python train.py --num_hidden_layers=10 --num_key_value_heads=5 --hidden_act="tanh_gelu" --norm="layernorm" --init="uniform" --init_std_o=0.0 --optimizer="cautious_adamw" --learning_rate=0.000629 --lr_mult_o=1.3 --beta1=0.9 --lr_head=0.00534 --warmup_steps=290 --schedule="wsd" --batch_tokens=131072 --z_loss=0.0001
Each number is 200 + 20 x the weight over its row's rms, rounded and kept within 0 to 999. Layers, rows and columns count from 0. The size before them is the row's rms in percent of the matrix's.

# down: layer 7 MLP down (transposed), 2560x640, rms 0.0197, rows 1995-2000, columns 0-127
# up: layer 7 MLP up, 2560x640, rms 0.0286, rows 1996-2000, columns 0-127
down1995,089,181,176,203,188,201,194,187,209,185,203,204,213,215,158,205,207,214,193,204,180,220,252,163,237,218,195,188,252,196,196,229,185,239,206,206,193,199,196,214,193,221,186,256,191,207,205,172,214,229,200,203,235,204,207,201,177,193,174,224,192,191,206,189,173,213,186,213,222,193,234,184,227,198,203,195,171,194,197,215,223,182,179,221,194,233,174,193,209,205,176,165,214,213,234,216,200,207,189,165,169,212,202,216,209,214,182,218,201,185,216,193,215,181,173,192,197,184,180,198,197,206,229,199,236,169,224,193,163
up1996,114,198,214,202,218,234,163,192,166,240,233,235,222,202,191,161,210,191,200,183,221,240,184,191,204,188,179,225,197,217,174,209,176,200,171,184,187,204,220,168,185,183,179,170,236,194,202,230,189,212,170,199,233,235,191,188,195,225,213,196,203,188,225,175,183,221,187,225,179,198,199,211,223,202,243,166,206,201,247,192,213,181,163,230,214,188,189,178,187,210,186,205,173,208,243,211,153,215,198,211,203,214,217,163,225,214,196,173,188,203,235,206,210,176,224,182,211,172,230,187,169,209,182,227,216,230,160,216,176
down1996,127,176,201,153,171,215,186,197,198,234,211,209,187,228,147,191,250,178,159,219,202,225,244,213,219,191,167,232,219,231,199,180,212,218,213,174,195,211,202,177,203,212,196,176,200,213,204,191,239,222,217,207,187,202,195,159,180,219,193,197,187,206,208,193,217,203,184,185,172,221,209,189,199,212,212,194,239,207,205,211,212,205,175,206,182,208,184,189,183,221,176,227,215,178,217,175,182,227,193,189,164,190,194,198,243,196,235,195,174,168,172,185,185,188,198,206,192,175,188,207,181,174,211,220,168,188,188,208,169
up1997,094,193,214,216,217,212,211,211,216,184,218,225,228,202,181,233,175,194,205,157,187,210,187,173,202,222,215,210,207,198,205,202,161,199,204,228,188,223,217,191,156,195,178,185,190,156,218,199,196,183,222,164,222,204,221,197,230,166,204,189,218,193,172,236,236,195,200,203,177,186,206,179,205,197,229,193,197,181,213,206,191,184,219,177,191,214,207,218,192,199,211,167,173,233,186,178,231,210,178,209,199,217,192,194,170,184,191,201,181,190,185,164,208,177,197,222,197,215,201,174,198,193,214,201,213,210,208,185,185
down1997,095,183,196,204,173,225,179,236,203,170,232,193,215,199,226,205,225,190,184,216,207,203,231,189,184,164,199,207,200,209,201,191,191,233,171,207,202,172,201,195,219,209,223,206,195,201,187,186,195,199,197,201,207,219,180,176,209,185,214,204,211,208,210,173,181,215,203,199,170,183,182,191,203,255,215,203,177,215,163,194,198,231,159,207,196,200,183,189,199,173,215,220,243,183,205,170,207,166,224,170,218,224,234,216,238,208,200,201,217,206,234,215,177,220,198,186,249,189,199,207,202,198,200,197,207,203,185,180,186
up1998,092,198,214,222,223,207,209,178,220,170,217,198,227,202,209,241,207,168,205,190,211,244,218,203,209,200,211,204,183,237,184,186,202,199,192,235,211,168,167,198,173,193,239,221,187,213,189,202,164,170,213,216,199,192,201,211,189,274,177,199,173,197,191,190,200,216,216,191,198,231,187,192,192,230,220,207,174,194,203,217,217,169,178,206,185,182,189,211,204,214,166,192,179,200,222,230,186,163,199,226,196,176,173,191,171,177,221,193,191,207,209,229,171,195,193,177,181,211,219,190,203,217,228,206,179,187,198,199,191
down1998,095,210,185,194,193,194,228,164,175,212,213,221,174,218,172,212,235,166,180,189,166,164,209,179,171,199,160,209,211,200,163,185,205,224,172,221,192,213,222,211,206,200,190,193,254,204,218,225,219,245,239,219,198,194,221,148,196,160,205,217,218,176,212,226,190,181,169,205,207,179,224,200,220,178,196,207,228,214,220,209,233,205,212,209,211,199,174,191,192,191,222,185,199,207,203,217,184,228,189,173,180,215,217,211,232,220,204,201,199,195,175,196,193,184,215,235,206,198,166,193,175,167,183,224,228,211,159,199,222
up1999,102,189,202,193,213,210,192,176,163,214,208,164,218,210,222,223,218,171,205,205,197,188,192,168,189,192,202,230,215,169,201,162,181,219,201,205,211,207,186,211,191,200,203,168,234,204,216,215,191,237,206,197,196,188,241,200,170,237,163,217,179,193,222,156,250,221,198,203,176,202,227,213,219,206,181,176,178,200,183,213,168,153,183,166,168,220,175,233,189,201,225,228,217,169,174,153,171,194,178,212,191,178,216,176,222,199,199,200,188,169,168,193,157,200,183,201,183,184,197,192,176,192,238,165,188,219,181,179,220
down1999,103,212,210,176,183,196,180,193,212,170,198,230,173,162,164,206,200,196,195,186,192,220,212,192,227,225,191,193,228,215,207,189,197,201,220,154,188,184,206,222,224,173,209,227,179,213,187,180,223,198,191,222,209,216,198,200,174,206,218,202,222,190,185,180,143,183,214,184,211,182,185,188,215,189,194,211,205,215,149,170,196,183,206,231,205,214,183,181,238,217,185,146,218,179,221,238,211,221,210,213,176,180,223,214,219,218,208,224,200,195,231,183,222,200,195,171,203,205,187,194,190,212,181,223,203,201,192,185,166
up2000,099,195,207,177,184,222,171,170,193,179,186,173,233,181,212,205,203,166,199,237,212,229,202,169,174,201,192,215,201,193,191,173,224,201,220,190,165,192,177,203,192,206,190,189,203,221,200,246,231,221,180,196,212,162,251,190,218,253,211,209,164,204,238,191,225,155,201,209,171,179,206,224,202,191,185,217,218,198,223,189,217,170,210,217,194,216,219,211,214,193,232,169,214,225,191,226,198,221,202,197,202,235,200,188,225,206,188,196,185,216,235,174,183,197,197,227,184,186,205,191,202,203,216,209,220,184,185,205,177
down2000,090,215,188,207,206,195,209,227,193,185,186,205,195,242,209,172,189,217,202,192,208,200,172,254,227,198,241,182,195,234,206,252,193,163,201,181,206,219,217,193,214,210,205,203,186,157,200,200,163,171,204,160,217,210,171,220,162,171,206,174,193,188,144,214,167,225,212,190,226,210,216,195,203,184,224,179,186,185,208,194,193,206,223,204,188,179,204,209,200,202,159,168,185,177,197,226,194,142,220,218,198,202,160,215,173,223,199,214,201,194,180,225,176,184,201,156,176,240,214,182,200,189,195,179,216,197,222,232,201